Each number is 500 + 25 x the weight over its row's rms, rounded and kept within 0 to 999. Layers, rows and columns count from 0. Numbers have three digits each. The size before them is the row's rms in percent of the matrix's.

# layer 6 attention key, 128x128, rms 0.165, rows 100-127, columns 64-127
094:466528451503516474498522480508512506531515540518539484458502482527524494500498477512509506486502527473468469539490519513547487506455491485495483536495483493509494438507508492526493534470504507
099:453474508495493531498501448481533485468521539528489517484481520485478526499475507486492544497494519459504502526486527479435558500489497477476480489528504468510538458504529505480475484503507509
086:467496496542494504489501486489503506471523472516525525511543511521486475517449531537497508486558502528482522513460491484458481547493491504478469487527514504458532528500504518516558460518492514
083:500515512503469541523544519473504459514443490466470521542519500492526497516479517450505476539477494489515520505527501466466483521506507483495492484478501489465507486500514470473492470544520452
087:521464459540484501457493498509507502522480499500492484501456516511477519470518499518516506522538484529444466509456515505518495521502459491488463536498509542475514503521514484504437501476509495
086:519518495541498544476530472479495532485528461516493525497499505493524532482505495498465514445507528449510506476538515518539516531485515520476507467511528509573481487472466471478489516467535555
101:470496502503477507534495508496503524496503498488507481480521504482537514452514475562512467503478493526459570481525456514541462485487490483512511493524520505456492501476498573471475532506497469
091:485540498514559490511490531483473451537478515490515525510566505511541471470510494530499490484517546484522497487541499491525541493417514553530536485511505495500463533486457482471487514518517502
085:472515525534510553520498507499479492472469493449471512478545498541570457496504475525499509484510561523544513491499492485472507471494487517520480490499514506503499503486539559503536496501475513
093:468445474498534507518510482507499461517534526552493533533479475481471524486445518480495480476464507507484498524550535524491538451505515500518532528497509508519459490499481488492496499505457494
084:512529477516510467479511503499508513484501466502486518490512474467471506509463504514493522503528531501482510500488468539558468480496496475496504554470472523497504529520509514548466530491527482
095:481526552495486505477536498523492472482526489523487468460497492491523503511499504512562489515478490518523464478467527512478512508501459507516493543503515491504495535512442530514514513493538507
089:513514530509473494517519512524491482450489516512488531517509481508459481519501466549462476561557520540462490485509508490522510509511478516527523508472456511503505546518466513505459469534479490
086:499527536497478491505496499477508498533506491524543537485437480516501463526513499495515537522517461481529503525509516458544515525489529465501498525465461497508502479481499458502515509498535531
084:508508505493497507512495474494501491508539509492508500444425531553536517534493505493533494497491491479506459492468501488503489506437546560505502468499485484505488504487466534485479527494483556
079:507483515467479475482501502412493479453497479515541493509514498521463449495502508498487541507502509448487533481547511531493510520494511534483514487503520524505501516506560464507492520504461501
091:512553473523532537492565494519509458520515499462551457487515512488533481527507447511476495504484490505501464452478496522512522548504529529497476505493534505539530500521521513501516528498489489
089:515536567523490493525459533491513500483469509500526509451540474503455476511469544523538492501496501528454494514499486484500502470462494466496510511527532509476459523470520453457518549528505503
091:483489491503470497496520513511459515486493471530488495501473493515518531480508564469460487491487470540523468552464494464494444503523494465478493504490499456505496504504514476446537480521490501
081:479545496491487512504483478515526472476487486509548512492498547497500534479490485447530497510521429494472519511508474473475487518508522485496532509466522534490453515480465505495442521493544493
079:483462470507473479563532488482493479474454480501510494512491554515510503535518523491495510466515531490484554445515525493508533532480487479470498512557511462534450473486513513494466512492512507
089:470508536484483498499478551539524475454467483480525499530527487519512484475522519452505498527511461519521500486494474499505501527476503526509481489522492523477508516485505525504502476511486473
084:520508496549480542528477481510507500468493484535504533505489523525499501507481535469482485528469496483476514530478493520497521518502499540495445524507501491520503514553509520450497494498499438
092:504468468535501484510515490487492481483474500497499494509521488490528494497508459476492476489532510557476497517538529538522499516492488548456491505449484566483522483470520503510492493492498533
083:497459453496525480505529445505512533485529450534452525504491528442487464465528477514528487484458494494541533514530491526522457495527489460497446490468520520508503525501503525505506512482503468
090:513509476502500420543475516548487521502510495514501493503477476503471504526457524512489546473478481520547503489525550498501441501528483506521528538493531465505526458535489548516495512484497478
084:510517503484502478475477465493516493510522498541521492498460497519489476495485490484498475538531514469496479461502498478489485484466458522498546502511524471544574517488496512515472536491448505
095:471543548533527518485496495542526489528469535467483465480481485493439506535450528491504505518476463506520534502539515470468467475491470489492509519504521474489485542479480534492526476494468483
# layer 6 attention query, 128x128, rms 0.174, rows 101-127, columns 64-127
092:509505507535497561459484551475503482491560471543498502497497511489524500556503506494476554487512496482520482502499528499500521514495477494488501478509466503518497461480537517486454500469472496
083:488482542483536492516498514529532498465511483546526500466491505496536516500496496462456486473493503515507461509478501491527490554513559537448498525526502492522495506527525486475513500442450499
075:442493507462514499514495510497558528459466530516503461500505502526501552493522504500453534467512525514516438504490515488490532545521527507488510474513522516493475492465522494472488485494482500
087:506482502485474487525513500464523485517470533516482494498513475521505477490488493524498530538564442519476496512495499511523469501501487480451479577477505490480514510550511465508467487471520484
090:530487475542553506490528481460497476508507466500514506524514525511524514460485495540481516481511543475457521502494501534481501475499509495526525508490483518498493478534489487482488510517480478
100:519507501497490497507463461513525546480407480485499491510496516510473476501522454467518542506505452515510571481510472509475483503511492441504496476490507565505495527530506488470543510490492523
082:492490492534512507516529468529488500485518472503504496477500517545514489480484490485491530509477500467559475533533482491507546485492495561458521501491496544522521480503492524520572509483530513
090:486492548492487507468503506517499505464533524518500504508522533523516504571498469507488491480505538476508484518511473519475498520492548479506452438482501519533492480457561548499492495509508500
078:534478542506567497520492486452475500534500548531482493514513492539494495517441514526513500505494486518533508475481508481500468508451484544530477516503508510542519503484519491508515466484482528
076:540533456516433520486477533474517449515464520495500478500497526465515490477519491489484523557512480529449577490480514509520527433531516487476504505497522504506538532506496524509494506506483493
095:557536516522501521521510476549508518515499510497476507514491495497499520508512484513485472484441457508490503516486471521473486482471476514488514488507482475533517482502449511544515495484483467
088:510473501542492569508466503511549525491511514497549513492493500525491466463504508493515517530496442484524485521523487490490528521544561530503526510497536525495500484439493469503479531514468492
086:540493538485516502504533513489486503504503462474483454497500512481426548494534534503499435492528502505483500519497524504467511533528479505468501500486519495516493518497461504532496431507552523
080:456485470476506510469538480494507526453494506522536466516488522482505514516531551503518534472552507489488504547535503458485544518488437495506463540520532480526518485513515486537523485458522510
074:534498472529487482483491469507522469512488484483499549481532451481443544496458471516460474519545521467503487468502489498490521493484495504512479476491528514497441455483509521533508516512506501
080:474493507470456470506503486526452529573497476489512487440482522499522517508516459546523500500495510492536497471485525539518506547519474530519466498470502490522443483527511529487528521467508476
084:511530524548505509530482508503479521448486502504515487524545496486494523489502507504545474515494499493489480483461476492489529520482535546500502505483523496541472524504506455468533514508486503
091:500496512418476475530493514517448527497507523480475524496545480477499491478514489500536507493499514534501477548476505484513485502516498464455479513502498487502486515503547537488494462501531524
085:499492524473500528513503484536510532519472515466492501494498526531489501522539529458507436494530521524497473468474488471470470499519503486515473493493480539499529488494483451476503493487541474
080:474513470454470507511484508457486489530483483476527527466510547539506495475530489472498482456506489503504506496502440516463538513507468499497507490527538521454512494533522443508458502535541510
089:493471488499518483533491536526533520440481481506510526530477492516517498501514491464505490474480475537513515510475538496494488501537542513478486471557506503501511483514510510459505497520493493
078:517521523475488468527509464489508504539530492484516490493450469498511505504495469508493516477525544487488459496492504464524488479501486532530501515523523474501520522506464493500466525471508554
080:508487463460516488493461514512507532492534487468503501475523515541459489500506490488492487510509519522471509488493541523543532523487502539486484503502516495496484491477495525479517539480478530
085:508519481483504470537482479452472529507516532513498499481502516452466480499534445522515531522521513491490512487504509502480506457484491486492532495480501536507476508511494568495470497507497512
078:498514524443504508479449490503494467473508482515486501517476523503524451499471504484514519496479513469509503499490502475485558444513482549503490554531483485513508515526480514539488509543507501
084:520515511489503474466455533515500535527493518499509465486495487480507506516484467541518569499517497441511500501489510479528487509447469531490517505519486454489528488492471479493493526504508454
092:524529538504468496448501502488478473440475518511529534509503479509552477545541468508511510501523514502530481488497485508464518499474494512459442462491502477484520516484540535487492476493496468
# layer 6 attention value, 128x128, rms 0.152, rows 96-118, columns 64-127
093:545491504496509561458472499508516497489499520496493486492464481473471481507522477468507447491490493519533490511508461501488466503494518514536492507510545500410452515496484505495519489533545461
099:535530500536486475455491508516464474516471452514486506486536513532478472498510490502481510475490513476486514456514501468496515523507427485498543534512513469545528486489500501542509500495524512
111:530510498538477490513505469514481501526512474524434497496518519490491505539499487554448511540479467499477491427492507477460485513485497514443478536495494525520529489499495555550519497500518547
080:506525536508507480487515471468538545500536527518483511472477501516467502543456477499512499500507520512504496513468538478522500502505491465505501541491499455521507509488505499507497508487510496
087:477513464527502461501480489517524455504485476503525510501501468455512461514543507488515567511514504505523495501489530474501523466469540483491515531517493507529509458532518513465509452505436516
104:520527524484507510542513497485515520440515521529476495512517536495514510489512490499515503509474501502512501496495524470530489487538527526551515502553497464505509508514478492485511511470495488
100:500516492482531449479504515490492535520531478480457479466486499525472517530491518472489491483546523512526502454460522485495484477444492517477464523540525495520457520499523515500519532482504506
116:530516518518472528537551486465484483500507473548496451487515474495517525485488520485499509503501432460497474502518481514476495501503523492490477504465487544486563494512491523538534495558500539
094:498464472536506504508520497504499495500474488515504520496480451510493501486457487479491510514506464515507527486520476534529492496461525492514464482513492506509545488512535480555532468519498516
114:478457466502552484459483511472542519488436524488502490493509488466503485480514493503539505507493553511534508540533502475538501469510541475477521454490459481515472492509509491528476500522537472
098:440487507470533492507524483500483482497488526531527508468454488523529515532459525485457501481492480521514515440509509504504506526458481478484500548481523475507504480514551525499510469506573483
108:526517497480468510472491483497481472448531484511486530487482489500473506498478528478543454498555473490502527527534493509490500524517494508496510516493542475448483508498461498493537472416496484
106:464497459493533511549526505494538500492487503539506484490517499501530553493487500507516513532459501536468496476487492468509566505456506478454515518509466512529499517539513515537553493554479536
104:537478486498536485472506525530469496536483463468504504503458489527522477499495510497464505504513452472485542507567497480518484481527484533511522483487479513497512484512537536522490497452535459
100:491501535488500497555504525479468525494501470553493513489471530474510505507469515533526498524507494519528510475509517472496470485476469529474498487509541515460525470447486499507526509480488447
106:455481468500485491501506522511533495528451507458514506564474455502482510483511475510514495478490545449485481546550475494482496474503505489521499464501439527467516487502462502504502500523479484
094:454480487535537459540544531519514492500489498521490523501478528473511481512505494487537487525482548512433489456492490524482522502488489507458491517497439524493530505465515455483518472550531499
099:512555506533491464502531517518496478520472546505537490510535496540512470524551496511530479482534533510496568527518496477496484483528512494514489471540498477513467494469506453495495531487508477
087:481506512515467492512470500462479481503505518492459500468509525462509476507512546513467496530549527560515483476541489484501485500504463500494456540514502526479530499506493511533519491497518506
137:494483489478497479504523496493503495474562524477482491474509526508541507488471491485536500499510535486516522473491496481532509462511527509508482454502494480445505478456497478492477505463484489
097:495457533490486483483481491484508520491531507465504492537525480498483505504507483508501517485492467492498505499525474447538515503516499534499494483512523463478523547517474522533430510474525483
105:494459513467512554529513512514505544491526489479461506520498484493563464497471482550459471445511527475447478479520511525523539457523512511528464526504536468528495528517485500462476522462533513
103:496509491500520518441481473483488515554534478469480503535451529474491507480495512465443509484516503486513502530514485551497509518534492491501461518510493488502514504546508484533504487483506469
# layer 6 attention output (transposed), 128x128, rms 0.139, rows 96-117, columns 64-127
091:472504498496540504508488465531533535496452511495501507508507513517497481491499475487520533457509501477482505519483449478514474485513516487490491464467490522515520481506516481512502505466453547
093:476469481473474481515486453501477514503515527475510506491469468508504512500493517441478465462460508483520458478528521514511490477521517479500430517521478493463507469483470464481503469518505488
099:466424493494493524501526526481522450528523523502506516488553502506510517469495548448530470471517487449531481536518517488491521504500541544532516482508503486503478435507499475496492489524484509
082:538524475506490510446539480523530440505477504429518490478484483479524499491510478527483503514518515499520496424507502498552474497505558545503481546518502513493497519473516531519517525500477499
085:539491505481483509471511468519462476531558507517507510513535509536501549500507502552536458502474515510565482482513521517496515503510477536537478500473482487524457505494481541556529529515499495
096:513458505529488528487486494513525492524472499467514487494523515521502494503505485532493515492474501517515509452535472524467533518522459470512515464517503537455490495529483547487528530519506516
096:568517469532511488475513514485510501501497517544537494501513462510503511475470523463489531546553460463461500485507495501493526528450522462522524501493509505509500473500509459506490518487484545
107:485487465518516515529508499462542478508519495481487503469489537481519482482529498470493485423503550546489517519498543506487527544473489529489469480505488473499511477506446471486481519461513483
092:510475504489548482504503506506469524491498491496485501504558473438473542520474502464515462481496529522474479544467540490463501508541512511485511467484505525494533472449498489513493467474547470
101:515515515491478515537508524510484522516471460475521474507488510499469538483523485504493506497534500526460482467496500494536502511475477539506492543466489519495515554482530469463491529461477514
105:533507505534484518453518546501492482557500487491519484498522497501507496496505510524450539520513571473498475468505465516488462462530540470501485479509511492505471489513492448496522481533505510
094:513474537516513431524507480512478504485505524478481519504518479502588492491496491491509522501450519526532517507491475533502486487488482493505522499491500509524516527549486500551499512493486487
102:544437479496465494478545501462544510540464473516499528507522532481487521504501497497483525477523489471491505489498528544498498507512496513505534512459524492501506482511511491524501507511505457
100:473523546482497502523482515511476542477500526535514531533540479496474509499502523509510509528487519504505457509489440476479490523495533513500473519475486483527514510490505457456520515496488463
088:492479523533514549455492467464456511521506506493544503488491534509525467561487454523508554483508524480495492509497501519509497507513514471507523500485465497515524498488485465503531539498506511
093:463496527481537527512480494494512523502507501478489465488461535510486486496513499483516487503509446524535484477420510491487513508513483538501517499495512461536520516453511540513491502460479490
094:472530469491491550501517528473473523491433468493507494463502527547552518488505495504481521483543514497567477487488514504483478503494517499506499490508569459472473470551504513505465474478514501
095:463446459461496480511465479476499483498494523524509480484483541487465505487476475453496493552518463484524513515520506468502473489498495464485516532485542551491478519501498520511502493497521501
088:498488506504474475483522559455528526514548502545498481471567483536526505455501479493506531507452481466545508517456473504506531475519518504515519538460511525534487494492534464465499514458483516
118:562515492516473482514502544516490512472453478476484502482509537467515507501495528515546503500499470539493534502478486530482437533502502473500522541499539529524464511543509481502503497534541502
100:480511486499501550546524524504468539466502468504474503521528526471526511451510502495520507517464495519520491479507475507510490491484490469532493505513516501510494475501521491480540496481500526
101:502541482546488540517490512525517470467455498491516499518491503492512497494526516457517552543506493513478553540507446514510500516475490501527498476537457503473504494483456493480507529527536523